python train.py --n_layer=15 --d_model=256 --n_head=8 --n_kv_head=8 --head_dim=32 --d_mlp=512 --vocab_size=32725 --activation="swiglu" --norm="rmsnorm" --norm_place="pre" --norm_eps=1e-06 --positions="rope" --rope_base=500000.0 --rope_fraction=1.0 --qk_norm=false --attn_scale=0.177 --bias="none" --tie_embeddings=false --parallel_block=false --init="normal" --init_std_qkv=0.0494 --init_std_o=0.00902 --init_std_up=0.0494 --init_std_down=0.00638 --optimizer="adamw" --lr=0.00163 --beta1=0.9 --beta2=0.99 --weight_decay=0.048 --lr_head=0.00671 --grad_clip=0.5 --warmup_steps=504 --schedule="wsd" --decay_fraction=0.822 --decay_shape="linear" --final_lr_fraction=0.1 --batch_tokens=65536 --seq_len=256 --doc_mask=false --train_tokens=574600000 --steps=8768 --dataset="wikipedia_en"
Each number is 200 + 40 x the weight over its row's rms, rounded and kept within 0 to 999. Layers, rows and columns count from 0. The size before them is the row's rms in percent of the matrix's.

# layer 7 MLP down (transposed), 512x256, rms 0.088, rows 108-126, columns 0-127
095,234,198,209,147,228,138,148,201,238,227,211,164,197,215,195,196,234,199,184,166,232,194,249,237,188,158,181,111,225,165,230,155,257,179,141,151,152,111,131,224,154,141,250,182,149,198,224,173,232,116,139,203,180,206,242,227,186,208,233,175,197,119,210,118,191,158,168,225,139,178,182,137,215,196,242,159,203,137,292,180,232,231,217,190,179,220,205,217,199,200,209,216,282,245,212,219,201,154,284,221,205,101,194,145,157,193,221,253,249,168,233,219,149,218,267,183,148,184,238,198,280,179,180,202,144,201,223,214
096,157,182,254,168,241,225,229,185,211,218,170,288,154,193,254,194,192,101,249,200,241,177,220,225,260,171,223,220,180,173,210,220,209,178,204,269,167,204,204,172,177,143,213,242,289,185,167,221,177,147,245,199,155,205,169,168,162,231,184,193,181,136,236,196,224,213,206,207,204,196,216,225,250,223,170,207,220,233,162,224,255,210,139,207,228,191,301,88,221,200,190,221,279,194,184,234,149,206,205,201,224,152,185,229,191,286,157,125,200,142,239,208,254,194,308,122,247,273,217,239,205,171,175,178,146,188,334,234
098,260,175,200,180,159,176,200,176,210,187,231,234,157,206,187,181,236,219,265,246,150,126,249,249,266,155,164,253,246,150,207,105,150,258,169,288,214,191,211,232,165,164,203,158,183,200,187,234,205,191,176,213,168,212,121,165,150,214,161,196,188,168,273,147,156,216,184,200,205,179,165,205,231,193,238,221,279,219,169,130,221,253,182,189,122,147,244,183,185,209,142,157,236,230,273,228,157,211,215,165,228,230,270,217,194,203,175,148,191,204,209,166,153,201,121,199,273,157,229,154,232,182,196,211,227,189,206,191
100,191,236,224,185,210,169,212,152,158,264,206,206,211,214,148,216,234,143,157,232,90,221,206,161,214,144,224,161,184,133,204,215,213,196,219,189,223,115,194,191,178,142,159,193,190,166,238,148,231,195,202,195,97,271,193,177,190,165,185,131,164,135,170,257,183,161,211,178,250,214,173,214,189,211,131,241,184,140,144,220,209,238,242,209,156,97,223,293,148,235,211,141,160,196,216,242,256,178,225,188,201,203,210,224,276,250,207,211,162,181,250,227,193,104,110,210,236,247,254,218,160,145,159,269,188,194,166,175
095,259,255,185,200,174,220,186,145,145,177,242,217,169,205,144,191,185,177,121,222,234,63,219,179,117,240,137,182,237,175,194,173,145,208,102,198,143,217,164,185,190,174,146,262,210,291,208,186,268,221,166,260,239,275,168,174,214,198,238,203,325,249,195,214,230,204,238,157,213,176,226,227,175,222,299,190,150,148,171,200,177,227,129,175,195,195,233,272,230,210,209,214,256,111,140,189,249,154,166,201,153,221,172,166,198,227,195,232,227,240,237,110,221,239,268,229,277,219,249,211,168,243,227,200,212,154,169,192
091,248,166,151,222,142,187,206,281,221,95,264,240,171,218,216,206,194,245,240,280,175,248,169,221,239,218,303,110,244,192,175,198,206,152,236,169,158,168,210,208,137,219,176,236,163,264,234,224,179,167,144,224,214,190,172,142,180,158,169,239,264,199,185,275,292,159,197,199,134,277,227,196,144,134,216,189,218,204,186,144,193,205,192,216,215,185,173,169,132,164,173,250,187,216,268,246,197,261,219,183,226,203,187,177,239,189,244,210,203,210,162,213,171,197,215,180,255,196,147,139,231,261,217,233,186,248,120,206
100,256,274,206,214,144,159,155,265,270,236,162,217,172,201,209,215,244,138,154,183,226,207,159,195,229,201,228,283,169,186,239,242,241,144,169,193,273,220,186,217,146,208,128,205,208,195,153,156,295,179,220,237,169,219,204,204,159,250,191,190,167,176,149,123,158,128,219,196,206,184,140,137,198,199,233,207,175,155,257,170,132,255,224,208,249,198,275,198,233,210,171,181,152,178,158,242,142,214,210,195,239,184,179,252,169,170,158,143,186,130,213,197,210,200,205,190,207,193,239,248,227,133,250,261,136,145,207,231
096,293,230,207,179,136,209,186,216,210,165,123,199,182,184,130,172,147,134,264,235,247,249,185,240,159,215,253,217,110,193,166,301,174,201,154,191,194,182,203,178,183,240,241,144,243,205,155,112,163,171,198,215,220,212,261,249,196,246,191,154,202,244,246,180,182,227,197,209,243,214,224,202,173,200,128,205,223,125,122,235,220,205,203,178,181,220,109,199,249,177,265,284,140,163,241,232,168,132,185,183,223,195,207,175,114,179,175,211,170,151,155,186,236,183,243,237,163,202,184,216,174,242,241,165,154,248,249,175
102,220,225,199,203,161,245,209,115,176,229,243,140,250,199,184,248,174,264,248,197,147,223,218,180,186,277,256,154,191,268,136,232,215,217,154,248,180,177,284,240,219,187,184,214,194,203,147,247,195,193,177,176,215,224,268,195,168,199,221,196,257,214,208,198,238,286,255,156,200,257,204,203,193,159,178,253,168,123,185,217,275,132,169,199,223,161,201,121,202,264,220,139,186,250,176,156,202,135,245,227,166,190,197,227,158,188,257,249,170,127,202,95,143,209,235,243,236,226,120,242,191,182,160,259,228,195,187,231
104,218,227,179,269,195,236,178,163,208,173,171,205,203,178,198,207,198,157,207,230,236,259,210,258,230,169,263,207,232,217,153,141,229,129,198,178,181,220,130,201,218,181,252,213,230,163,198,267,122,147,194,216,154,217,187,179,188,211,139,185,229,202,228,205,253,165,174,236,214,249,197,242,227,185,173,175,146,207,190,186,287,175,160,141,222,172,198,255,203,113,180,161,176,158,165,159,128,181,150,167,156,214,162,245,207,244,197,230,229,258,194,232,192,279,160,187,217,239,228,233,213,203,143,217,275,178,180,221
098,148,194,123,259,243,146,137,177,188,142,168,213,218,199,184,245,176,195,151,308,216,220,179,187,184,193,204,229,181,211,230,162,128,234,246,243,226,230,227,152,155,215,217,201,148,174,208,209,233,206,163,205,212,220,241,188,180,228,207,174,204,165,127,154,198,209,219,235,148,154,202,243,218,218,141,241,186,186,197,242,215,191,154,222,189,198,198,232,198,125,198,180,228,165,165,227,163,177,253,253,213,216,172,195,159,188,173,189,205,203,215,252,113,274,180,254,177,233,198,179,266,171,250,161,147,138,222,176
096,216,205,166,215,204,218,260,161,155,159,174,168,161,147,226,209,181,220,229,172,181,199,150,157,192,209,143,172,225,178,191,240,155,197,194,252,163,223,200,147,161,238,171,231,234,179,168,221,137,137,236,158,210,246,194,217,168,213,212,237,143,259,160,158,175,228,208,168,136,230,238,240,235,271,233,203,233,194,172,239,221,243,317,210,248,242,207,184,255,201,207,217,255,199,200,257,237,241,106,202,163,244,233,175,197,250,261,179,193,195,193,69,227,197,245,213,231,192,179,245,257,260,251,152,230,182,186,200
095,201,203,214,212,173,247,250,207,212,203,173,206,238,181,222,213,181,171,215,151,169,154,212,206,196,183,198,240,204,172,248,178,231,209,172,192,227,154,181,220,219,148,142,205,175,202,192,123,207,226,232,211,221,253,193,217,270,195,115,224,280,144,258,227,198,111,276,178,240,212,274,233,180,215,224,327,205,223,254,245,177,277,195,249,183,179,169,85,178,172,164,160,222,217,135,221,224,247,248,130,201,274,232,208,117,199,150,218,176,170,195,176,211,180,211,199,266,186,242,176,196,188,256,204,209,130,175,234
096,227,218,166,145,196,230,182,186,246,185,181,251,170,242,217,231,185,166,264,216,227,216,181,272,198,194,293,204,265,169,177,258,233,154,234,238,184,161,222,245,197,143,187,258,162,184,202,167,159,134,240,214,183,258,244,161,174,195,182,231,209,179,182,184,218,236,173,239,223,178,243,123,210,162,162,168,231,263,254,109,229,238,200,257,223,168,232,188,233,218,178,219,231,221,222,185,161,206,198,185,175,224,174,169,238,221,183,172,196,210,171,190,148,198,146,86,173,251,254,213,258,199,220,225,234,237,142,159
102,189,246,273,211,197,265,223,166,202,200,255,150,137,241,158,177,212,198,162,261,244,160,223,263,132,152,246,297,208,216,244,286,226,191,215,135,171,152,118,194,140,196,207,232,243,203,171,210,143,228,293,236,248,202,186,275,191,216,203,204,229,191,197,232,170,213,134,239,172,255,148,220,134,180,179,208,152,241,204,192,212,172,141,173,131,195,228,297,139,143,151,195,226,167,176,161,187,216,199,241,174,196,176,192,214,239,208,201,132,191,184,309,174,178,214,172,250,295,166,243,211,179,220,182,211,253,240,205
098,238,197,175,287,219,124,189,132,183,238,215,157,158,182,239,160,295,210,198,256,122,245,245,197,210,163,197,215,180,188,169,159,158,216,204,205,204,128,168,255,155,184,182,189,218,184,274,258,182,197,264,204,207,171,186,233,192,127,131,249,215,178,149,154,192,207,189,286,289,196,207,142,183,242,223,241,197,272,190,215,215,177,172,203,235,135,168,227,220,233,166,164,180,123,111,181,166,227,227,146,236,230,218,203,213,208,302,206,143,118,205,286,237,176,213,213,173,192,144,192,159,223,201,193,236,170,194,241
092,166,209,207,148,203,238,130,191,196,181,173,221,146,249,131,199,133,209,216,159,187,231,158,161,218,291,128,187,234,179,180,160,239,224,136,258,211,186,183,278,201,205,157,189,202,188,184,158,156,212,226,225,206,183,195,137,244,205,284,189,134,198,233,139,168,263,218,223,284,181,177,203,150,159,255,277,196,203,211,234,280,218,125,250,230,205,175,174,212,178,151,231,171,225,144,214,309,250,215,167,185,188,169,133,195,184,211,202,194,190,203,180,234,176,140,258,181,222,152,179,153,167,175,151,231,201,189,183
110,216,175,170,193,208,120,189,141,267,251,239,208,143,168,225,137,192,262,229,187,134,125,192,178,180,238,208,201,121,147,174,266,147,261,240,185,186,239,181,206,205,220,229,283,218,171,194,252,210,235,142,207,209,162,175,231,177,198,184,234,226,137,231,191,228,207,264,192,177,205,149,215,248,205,218,107,163,211,258,204,155,130,172,165,226,221,115,231,205,168,206,189,251,193,173,182,218,192,240,247,225,199,184,115,214,173,212,227,238,193,252,285,146,162,213,218,320,207,200,285,168,234,190,188,207,260,244,82
102,238,204,191,196,246,253,108,172,140,221,178,166,256,141,215,191,139,137,163,199,214,195,196,214,211,171,260,213,196,170,190,145,192,163,204,233,172,257,162,146,226,194,166,115,226,233,193,160,233,224,232,141,208,172,181,215,182,233,178,167,231,195,185,233,239,162,163,178,155,206,216,200,152,161,168,158,222,170,173,168,302,222,180,228,236,187,242,257,276,235,207,191,163,195,220,201,172,250,165,157,159,176,159,194,109,145,175,211,264,237,186,240,223,256,179,255,137,197,205,171,218,184,175,191,210,177,266,142
# layer 7 MLP gate, 512x256, rms 0.101, rows 109-126, columns 0-127
099,214,187,145,227,164,202,154,245,174,252,183,202,225,220,218,186,143,239,279,255,249,197,204,219,141,223,184,245,280,276,164,241,169,231,162,118,146,155,205,150,238,183,226,127,201,118,216,206,169,170,137,196,232,172,262,145,184,191,194,213,228,242,190,109,162,171,248,235,225,221,181,232,108,223,190,229,207,168,207,179,251,152,214,150,214,177,269,252,212,191,274,233,167,186,205,92,211,175,191,249,221,318,169,214,159,280,176,200,212,250,196,157,200,200,174,139,217,152,206,133,185,269,203,242,194,227,211,299
093,177,195,176,183,181,198,260,198,195,202,220,249,182,231,189,237,223,240,182,215,205,167,240,153,164,170,183,208,165,215,179,135,161,227,208,257,179,218,210,162,170,126,181,193,176,160,229,191,198,187,153,258,146,169,122,182,192,221,161,259,171,161,247,203,175,226,207,218,211,112,149,201,217,171,193,240,192,162,156,127,217,189,161,211,171,172,241,225,207,205,209,127,161,186,221,254,174,234,192,219,253,146,200,244,265,169,201,173,116,244,217,159,212,160,134,231,252,239,219,170,247,159,223,181,249,189,199,154
100,186,153,199,144,190,209,242,131,179,249,168,175,205,143,223,219,244,211,199,189,203,209,217,285,176,138,234,195,184,191,240,219,237,155,189,154,294,203,203,206,206,230,196,202,217,173,255,181,202,212,255,223,222,95,195,216,222,170,227,180,182,167,143,178,222,192,159,153,282,207,132,220,141,240,255,243,153,249,235,203,148,179,182,205,176,128,157,265,178,245,164,172,197,220,242,217,170,186,227,130,283,199,173,170,241,212,187,176,178,176,236,169,259,207,175,201,234,255,158,229,150,159,204,228,265,259,228,251
097,178,140,235,221,191,147,205,142,222,209,258,246,189,186,227,181,198,225,214,169,191,192,225,239,241,166,185,186,200,258,255,206,288,260,174,189,202,176,234,229,197,215,202,188,204,225,145,147,203,189,247,250,121,228,225,213,238,185,283,199,210,251,178,217,153,201,196,183,193,154,178,180,181,280,198,192,218,185,118,260,237,235,208,196,222,252,206,164,128,157,254,170,124,243,215,218,208,277,171,199,168,190,175,141,233,182,169,217,251,112,189,118,205,158,194,200,172,122,169,228,231,271,170,191,185,282,244,214
102,183,143,213,167,157,260,172,206,191,172,199,195,208,209,213,270,155,232,191,167,276,233,168,123,215,268,186,134,184,221,279,246,200,148,215,164,239,233,178,157,185,225,237,189,151,198,175,183,208,109,208,196,253,170,170,244,268,146,262,217,147,187,226,182,244,118,160,201,162,238,157,211,279,190,230,240,238,260,162,165,226,102,151,198,226,230,163,199,179,209,248,242,253,233,224,192,288,240,244,166,161,232,135,226,248,238,177,212,167,253,221,196,198,188,185,209,193,179,190,169,210,229,137,196,217,241,215,203
098,255,221,176,210,188,202,266,155,183,179,200,196,239,222,218,209,243,186,193,233,182,200,257,200,202,239,209,105,167,208,223,159,101,207,281,179,167,184,184,249,206,195,212,191,192,115,221,286,131,194,217,216,246,154,165,192,208,93,165,158,208,218,163,154,169,144,204,154,176,182,154,247,211,239,144,200,165,173,223,293,143,119,164,176,162,164,192,213,147,212,201,123,233,268,248,204,197,202,199,194,246,231,163,181,146,221,183,226,176,173,115,156,216,96,211,226,171,215,153,207,219,167,242,138,215,185,219,206
095,155,210,192,261,132,269,251,200,215,152,135,273,181,133,282,235,215,206,199,118,187,260,163,157,308,245,272,211,248,245,227,234,248,223,178,181,165,195,231,190,164,168,199,169,215,117,151,219,230,182,179,156,286,249,197,143,200,246,214,276,217,215,229,175,260,219,224,201,256,187,224,287,192,187,284,115,161,212,127,188,248,180,216,240,205,233,166,147,158,231,262,249,237,245,204,223,270,229,190,245,178,266,245,172,241,139,224,248,311,191,207,153,198,133,175,159,255,233,154,194,231,222,235,163,178,180,161,244
103,179,176,236,278,135,276,170,243,219,223,211,149,154,222,151,241,195,233,185,235,192,172,195,143,220,211,206,205,180,241,144,244,211,230,197,191,247,238,264,217,215,179,238,249,169,170,178,225,200,291,124,251,242,287,111,232,167,198,188,201,261,200,196,195,219,191,236,121,106,170,198,228,275,183,229,198,192,197,244,169,205,186,235,207,207,202,162,150,197,134,155,247,230,150,222,212,167,168,146,234,161,272,167,217,236,192,199,177,225,174,259,182,102,212,163,149,228,202,192,198,253,274,227,161,200,150,183,213
110,190,191,307,209,155,265,172,224,263,165,241,168,153,154,193,188,149,230,230,189,221,219,136,193,179,317,187,227,208,176,188,145,204,242,248,281,267,179,205,268,182,224,204,238,132,215,189,194,199,193,129,223,225,229,182,216,176,183,303,196,257,206,267,139,141,156,202,99,177,218,175,169,191,233,236,200,287,226,179,239,167,247,216,127,237,236,229,114,152,173,225,215,266,193,194,237,254,210,184,252,220,240,151,133,205,142,168,224,137,127,222,206,186,210,177,248,267,184,158,244,246,197,201,165,142,166,229,186
103,212,262,220,170,138,201,239,222,225,216,187,195,161,190,197,217,193,262,226,123,206,203,195,131,236,204,225,175,248,192,175,188,209,171,178,175,263,198,174,207,168,179,211,182,242,262,180,189,174,169,174,223,187,233,132,179,195,169,205,264,188,216,208,161,189,232,206,172,212,246,193,177,193,250,299,156,257,201,169,185,204,184,176,200,147,236,224,200,158,272,216,191,137,230,273,191,194,201,142,115,219,236,230,216,233,137,226,209,140,257,186,208,200,229,165,124,173,210,188,161,156,226,190,228,182,178,227,230
101,243,218,182,214,207,201,283,177,236,173,223,138,177,190,211,194,177,151,211,219,197,213,218,145,233,250,148,93,252,214,174,171,144,136,201,263,168,255,175,227,195,191,193,225,240,157,150,198,149,175,208,183,251,234,236,267,210,193,176,192,165,243,183,182,242,138,246,202,123,247,203,259,202,219,247,214,209,162,179,205,226,179,250,172,212,170,151,195,238,261,258,196,258,184,190,284,237,204,169,197,177,202,184,249,166,245,173,224,189,199,158,194,210,162,277,231,162,169,189,173,210,233,304,206,234,239,204,249
096,260,159,183,219,240,144,232,185,232,259,190,163,182,168,209,244,272,210,296,267,195,223,198,282,218,242,213,204,201,228,193,239,181,239,186,207,162,181,218,277,241,223,242,214,196,194,181,218,96,188,167,289,240,194,215,177,185,207,226,222,175,253,192,115,195,224,112,171,194,151,102,234,205,265,214,213,205,173,156,219,206,100,176,158,230,218,191,222,173,233,117,212,181,174,170,152,218,225,165,221,188,164,195,161,304,184,221,257,272,137,131,208,258,229,181,227,218,155,155,229,156,219,206,193,248,207,216,209
099,201,186,185,174,275,192,240,128,198,194,174,189,220,281,171,180,195,152,261,152,239,215,170,202,221,164,219,166,206,209,171,237,261,222,176,234,204,199,176,174,182,108,208,184,163,159,166,202,216,191,236,210,191,145,154,147,203,208,142,180,139,202,147,92,136,194,194,191,170,275,94,198,194,187,126,261,244,211,139,176,168,223,193,230,207,132,202,201,203,245,238,193,207,187,268,190,194,178,205,201,223,195,126,156,231,219,232,194,237,197,209,181,192,177,246,199,124,226,222,214,177,161,262,234,192,214,143,191
107,302,175,228,257,204,239,236,225,227,202,234,96,210,188,177,264,102,118,227,199,220,237,265,189,195,199,183,131,218,246,255,201,192,231,276,267,211,340,59,177,242,201,188,200,205,120,215,169,180,241,230,238,198,192,174,162,217,181,171,249,260,214,165,184,222,201,113,194,219,261,148,243,157,213,190,252,168,186,98,220,174,173,162,233,167,249,218,229,151,159,258,156,247,155,255,243,245,162,239,232,267,177,141,173,211,213,202,170,216,201,211,212,219,176,272,230,201,187,179,154,180,187,264,290,216,195,193,221
099,179,234,241,137,180,200,177,273,202,188,138,222,236,211,165,206,117,162,223,120,229,199,150,141,189,200,253,179,197,218,175,223,242,199,190,165,223,233,189,178,186,226,238,281,157,158,205,186,198,136,152,234,220,225,235,133,235,285,265,232,149,192,200,235,255,237,224,118,199,264,190,244,214,119,196,180,212,198,278,211,252,226,186,201,198,250,219,154,196,198,207,206,187,171,219,221,291,156,216,145,176,196,222,223,260,122,166,218,215,161,249,177,112,141,205,209,177,271,227,204,136,188,172,235,154,163,247,162
098,182,182,196,157,181,240,248,226,203,284,238,227,222,154,235,206,190,226,212,200,216,183,218,166,182,142,241,199,146,280,181,235,188,234,249,201,224,264,281,214,153,216,234,265,201,184,168,213,195,199,172,219,236,166,171,206,190,235,173,230,191,238,111,194,192,148,182,97,173,232,121,162,162,265,188,221,247,152,198,151,221,167,218,238,152,268,222,222,199,227,247,170,204,244,228,239,145,118,189,219,170,242,208,222,211,87,163,179,178,197,185,225,247,207,285,155,254,194,198,208,252,239,203,217,146,174,222,178
105,189,200,184,192,247,199,193,191,169,172,228,256,132,84,254,178,180,209,184,208,263,296,209,229,186,258,186,221,198,203,205,124,251,256,161,247,136,221,254,216,121,186,201,235,221,200,211,216,131,106,158,199,187,206,228,202,184,207,230,282,217,264,229,221,196,146,273,150,163,213,210,180,166,219,205,172,202,156,196,176,197,309,264,111,258,256,216,141,244,190,236,191,231,214,192,262,232,196,175,189,230,244,235,184,236,153,216,249,136,148,227,227,141,246,159,225,143,147,158,208,197,197,231,218,134,164,182,169
096,171,197,214,214,154,184,181,210,176,161,199,245,130,227,175,248,277,189,223,172,322,212,126,239,149,225,167,190,181,194,136,219,226,224,199,244,275,154,240,199,172,233,182,259,160,224,155,177,170,207,164,235,210,229,245,155,242,204,208,218,161,251,184,199,141,246,248,165,255,203,185,218,160,296,207,231,197,211,245,192,188,230,220,221,169,125,195,171,222,180,143,232,195,198,185,178,208,135,137,180,239,228,213,182,170,203,153,185,171,202,214,152,167,285,189,108,250,181,196,199,199,133,227,169,179,213,198,235
# layer 7 MLP up, 512x256, rms 0.0983, rows 109-126, columns 0-127
096,187,148,186,237,242,169,240,217,190,278,161,150,188,191,256,188,193,162,116,187,186,177,206,258,265,210,202,183,255,185,163,210,286,276,180,212,264,195,198,266,179,221,244,174,219,163,191,169,153,185,236,179,254,255,180,250,162,208,137,109,227,188,203,224,175,214,268,137,129,216,249,166,175,236,221,272,202,168,265,251,281,196,279,232,148,212,164,238,209,222,221,212,234,194,167,140,153,191,136,282,222,188,180,159,233,224,334,140,211,157,160,195,269,252,235,235,181,176,162,243,207,188,204,232,175,173,246,209
095,231,267,249,120,148,251,239,243,138,178,203,205,198,180,181,183,211,139,252,136,243,180,264,218,211,232,173,233,236,147,166,195,279,173,194,244,222,277,237,179,209,149,137,96,255,226,174,156,186,206,205,213,263,231,219,147,214,206,165,190,315,219,266,178,136,233,252,132,138,188,159,155,217,181,241,181,225,167,214,211,206,234,206,176,230,146,191,125,237,173,202,249,205,164,200,152,258,217,192,264,255,202,172,183,128,118,222,231,201,150,156,174,209,206,176,173,206,210,176,150,224,247,207,160,192,215,241,216
100,188,122,211,129,152,267,244,147,197,189,228,202,242,133,223,191,176,214,134,175,188,132,191,187,170,259,218,193,120,230,243,244,170,190,216,137,168,192,231,186,216,173,213,197,156,237,212,285,202,180,208,142,198,263,173,266,181,151,223,241,238,242,238,159,146,263,167,224,189,256,190,163,135,252,245,193,173,178,227,161,182,234,203,146,234,176,185,154,219,197,174,228,216,210,161,159,169,231,183,257,200,249,203,193,239,215,267,171,194,187,227,191,215,281,204,205,189,286,177,136,198,186,219,176,227,215,242,126
092,227,176,231,192,210,193,258,187,147,245,178,225,207,280,217,200,246,191,173,187,167,222,202,181,208,129,185,198,211,156,278,218,226,254,162,201,213,192,195,162,173,195,188,178,266,147,165,174,136,175,233,107,223,157,154,237,264,153,198,190,148,114,222,238,181,142,179,179,164,135,194,197,238,180,159,173,205,153,212,141,136,198,125,251,134,128,131,302,81,224,147,200,240,194,224,188,246,160,289,159,216,198,119,155,209,161,199,234,243,206,189,240,225,230,212,251,230,254,230,241,153,243,160,148,223,186,192,212
097,260,215,209,152,232,216,200,223,150,228,230,145,173,231,117,166,190,93,282,196,207,163,289,219,207,187,152,175,193,242,173,186,208,179,192,225,293,179,192,219,261,172,180,192,268,238,222,229,197,234,175,200,225,170,143,216,237,192,202,115,220,235,204,164,188,266,214,221,191,168,152,218,169,234,199,258,215,158,260,238,192,174,202,169,119,212,174,183,318,229,206,155,291,240,199,181,158,192,190,198,207,266,228,176,169,228,208,190,213,194,231,173,256,247,252,193,180,237,198,231,175,193,155,215,185,167,224,287
098,171,148,141,237,264,187,264,114,151,185,224,225,236,259,267,206,203,228,174,239,165,185,176,204,239,206,165,179,201,285,151,229,196,193,216,207,171,232,155,108,232,192,169,189,192,197,184,240,216,206,163,149,235,166,231,234,248,165,219,162,220,181,260,239,247,185,168,143,183,154,283,298,183,187,225,199,234,194,158,231,282,198,212,191,160,287,223,231,208,195,213,127,191,186,206,216,207,189,161,226,238,235,237,234,242,237,234,181,252,238,188,227,181,135,183,216,201,257,234,89,255,181,135,157,224,202,232,184
093,152,210,253,238,190,136,167,168,202,287,151,195,217,269,166,246,142,201,226,205,134,236,213,128,180,179,185,149,161,223,188,204,147,219,180,266,115,201,193,151,147,337,207,259,168,144,286,209,222,175,229,184,237,188,129,213,188,249,239,163,211,153,151,184,219,207,207,185,209,178,282,206,242,228,191,214,174,210,200,107,265,219,192,191,110,172,226,159,162,258,218,223,163,196,209,249,189,202,187,205,232,232,247,182,213,172,215,199,209,298,157,177,290,260,160,222,173,244,105,215,235,223,200,220,244,213,276,197
100,192,243,257,170,231,164,238,100,210,150,246,237,173,183,298,197,172,161,203,212,195,285,127,166,266,211,233,165,241,234,201,197,190,195,175,244,121,168,156,202,243,217,165,206,239,284,229,199,178,192,164,138,183,232,247,157,115,153,270,222,268,236,180,236,268,243,223,206,199,240,184,193,210,244,151,197,250,201,170,217,265,225,217,145,256,249,157,203,219,197,219,211,127,322,276,193,278,204,202,180,213,249,245,260,217,211,234,216,207,235,168,190,255,131,193,211,228,177,174,148,178,209,194,193,239,234,238,271
110,209,254,221,226,198,251,206,177,246,160,154,115,192,179,157,193,201,198,113,215,205,175,265,229,181,178,225,221,220,157,220,125,304,159,190,238,291,196,267,173,200,182,204,133,253,184,213,103,213,205,179,200,245,160,244,220,191,222,215,184,164,193,255,231,260,275,214,209,195,228,204,176,183,213,196,198,274,268,179,238,141,196,171,170,255,198,163,178,163,239,157,146,236,257,202,213,241,189,244,247,176,204,264,190,178,189,206,180,202,202,241,203,249,243,145,214,225,239,223,259,235,233,200,192,148,225,151,130
100,245,193,263,178,166,222,191,104,222,238,191,153,173,253,223,181,229,240,218,203,175,197,197,234,146,188,216,204,213,140,179,264,163,172,111,192,180,144,210,210,205,164,141,155,237,222,160,171,213,206,228,198,145,240,160,229,174,188,214,163,160,230,180,196,111,240,203,226,189,245,177,119,216,225,286,167,236,193,175,173,204,173,178,219,239,211,277,175,165,236,137,186,110,155,173,178,190,249,174,177,225,185,152,215,238,204,163,213,242,233,176,196,268,162,236,99,233,159,221,212,149,192,189,184,244,192,169,169
103,183,204,260,211,157,248,208,133,236,247,234,182,196,214,189,204,172,177,229,166,182,216,168,154,198,153,267,200,202,145,217,299,190,226,209,236,199,205,240,229,177,214,237,221,227,172,236,135,187,150,186,250,201,173,143,173,153,168,184,159,313,229,179,216,185,206,212,183,271,218,216,178,239,279,291,355,182,124,182,161,260,222,189,180,255,159,240,183,224,209,208,215,115,187,232,197,128,182,136,226,224,302,188,173,157,132,228,142,130,152,224,194,256,215,199,189,200,194,237,200,233,217,258,166,126,185,244,159
092,214,189,123,264,221,104,200,199,203,224,195,137,191,217,224,184,182,235,175,176,160,148,239,229,170,205,218,164,151,284,201,244,227,217,158,161,213,157,267,212,233,210,241,171,230,206,145,176,140,130,225,156,174,189,240,207,254,199,211,203,140,187,231,236,211,283,151,179,180,189,261,162,182,197,176,152,171,218,162,181,234,192,112,162,271,226,182,192,216,189,213,259,177,213,145,142,236,242,166,236,168,123,148,148,259,137,236,204,185,248,113,179,212,214,194,223,220,228,147,226,186,219,181,217,207,226,161,181
097,279,178,194,232,209,221,190,279,176,151,151,220,226,238,234,220,162,198,235,184,203,191,226,156,133,236,223,197,185,177,191,200,211,196,206,191,223,239,168,204,295,229,201,142,221,162,197,246,143,182,162,215,201,214,187,213,182,215,160,234,210,191,138,174,201,195,272,177,173,214,187,217,214,212,234,236,202,182,283,278,227,281,230,207,133,250,283,152,184,235,253,211,207,195,237,194,107,146,182,210,261,188,239,253,192,63,204,143,171,212,147,189,236,157,208,222,164,205,229,185,120,222,187,211,175,254,252,177
100,195,279,248,241,193,223,197,249,221,225,221,175,176,214,189,294,178,230,176,217,155,306,210,199,247,269,193,232,211,206,137,126,229,211,202,179,144,199,264,270,164,229,227,232,209,213,170,193,205,145,212,225,189,205,170,228,183,83,241,247,217,185,256,177,182,117,171,208,218,200,143,229,156,211,220,190,241,221,233,233,215,220,181,196,161,262,241,189,186,223,88,170,156,221,149,215,179,121,201,111,190,239,194,221,238,237,238,120,229,158,187,259,150,242,137,197,228,178,156,219,144,242,254,199,151,146,231,215
097,189,244,149,208,194,178,213,231,186,158,223,236,175,234,178,190,135,157,221,203,244,165,227,231,225,217,209,264,222,235,235,181,185,202,157,144,172,224,210,167,258,184,239,215,202,265,137,195,260,242,156,116,95,189,283,134,186,205,188,149,194,183,230,191,182,207,170,228,227,168,257,216,267,218,205,168,221,161,156,213,176,205,232,234,199,256,202,196,157,144,244,200,167,173,211,232,186,193,195,219,105,193,119,185,163,173,140,174,260,217,215,230,145,148,211,198,255,108,224,238,205,176,119,210,184,214,152,217
093,233,217,162,175,196,179,267,227,129,232,129,157,154,287,150,222,208,213,196,203,211,181,293,188,212,230,200,257,241,229,213,189,168,195,129,214,241,159,159,257,290,192,169,173,233,260,200,193,178,181,195,172,176,217,204,201,194,250,232,213,244,256,261,235,167,232,205,199,203,176,218,215,208,162,189,161,197,158,172,174,242,169,99,190,154,279,157,214,256,208,180,227,176,215,129,150,277,253,140,251,189,154,173,156,202,189,178,170,152,244,140,234,201,186,138,240,234,162,252,233,283,199,150,149,225,205,168,297
108,235,116,192,219,161,285,198,199,146,203,153,220,195,172,166,237,181,96,220,133,227,233,193,216,265,281,138,161,205,269,166,126,301,211,207,261,164,253,226,200,243,219,155,188,208,272,174,149,186,198,257,252,148,168,198,185,129,236,200,133,227,223,186,258,235,240,159,269,246,231,192,197,149,213,232,224,192,234,278,267,225,177,239,158,207,242,201,181,196,104,197,178,231,206,211,71,221,171,175,269,126,230,183,199,230,200,212,204,252,171,198,200,264,186,215,146,225,208,221,232,266,210,225,198,233,265,172,246
103,249,239,204,193,188,166,142,197,142,178,164,175,198,242,185,213,193,174,183,249,205,124,193,168,216,205,178,194,220,206,129,163,133,236,221,253,169,213,168,88,243,216,239,188,208,216,195,200,171,255,254,155,177,182,232,161,176,177,182,209,215,214,206,209,223,205,178,217,160,280,201,175,130,223,161,147,235,152,287,182,308,249,222,263,201,137,244,208,284,276,206,167,224,189,164,89,258,181,197,217,158,151,179,181,169,214,224,217,232,243,184,200,232,274,214,208,179,142,238,200,228,144,242,137,210,175,282,185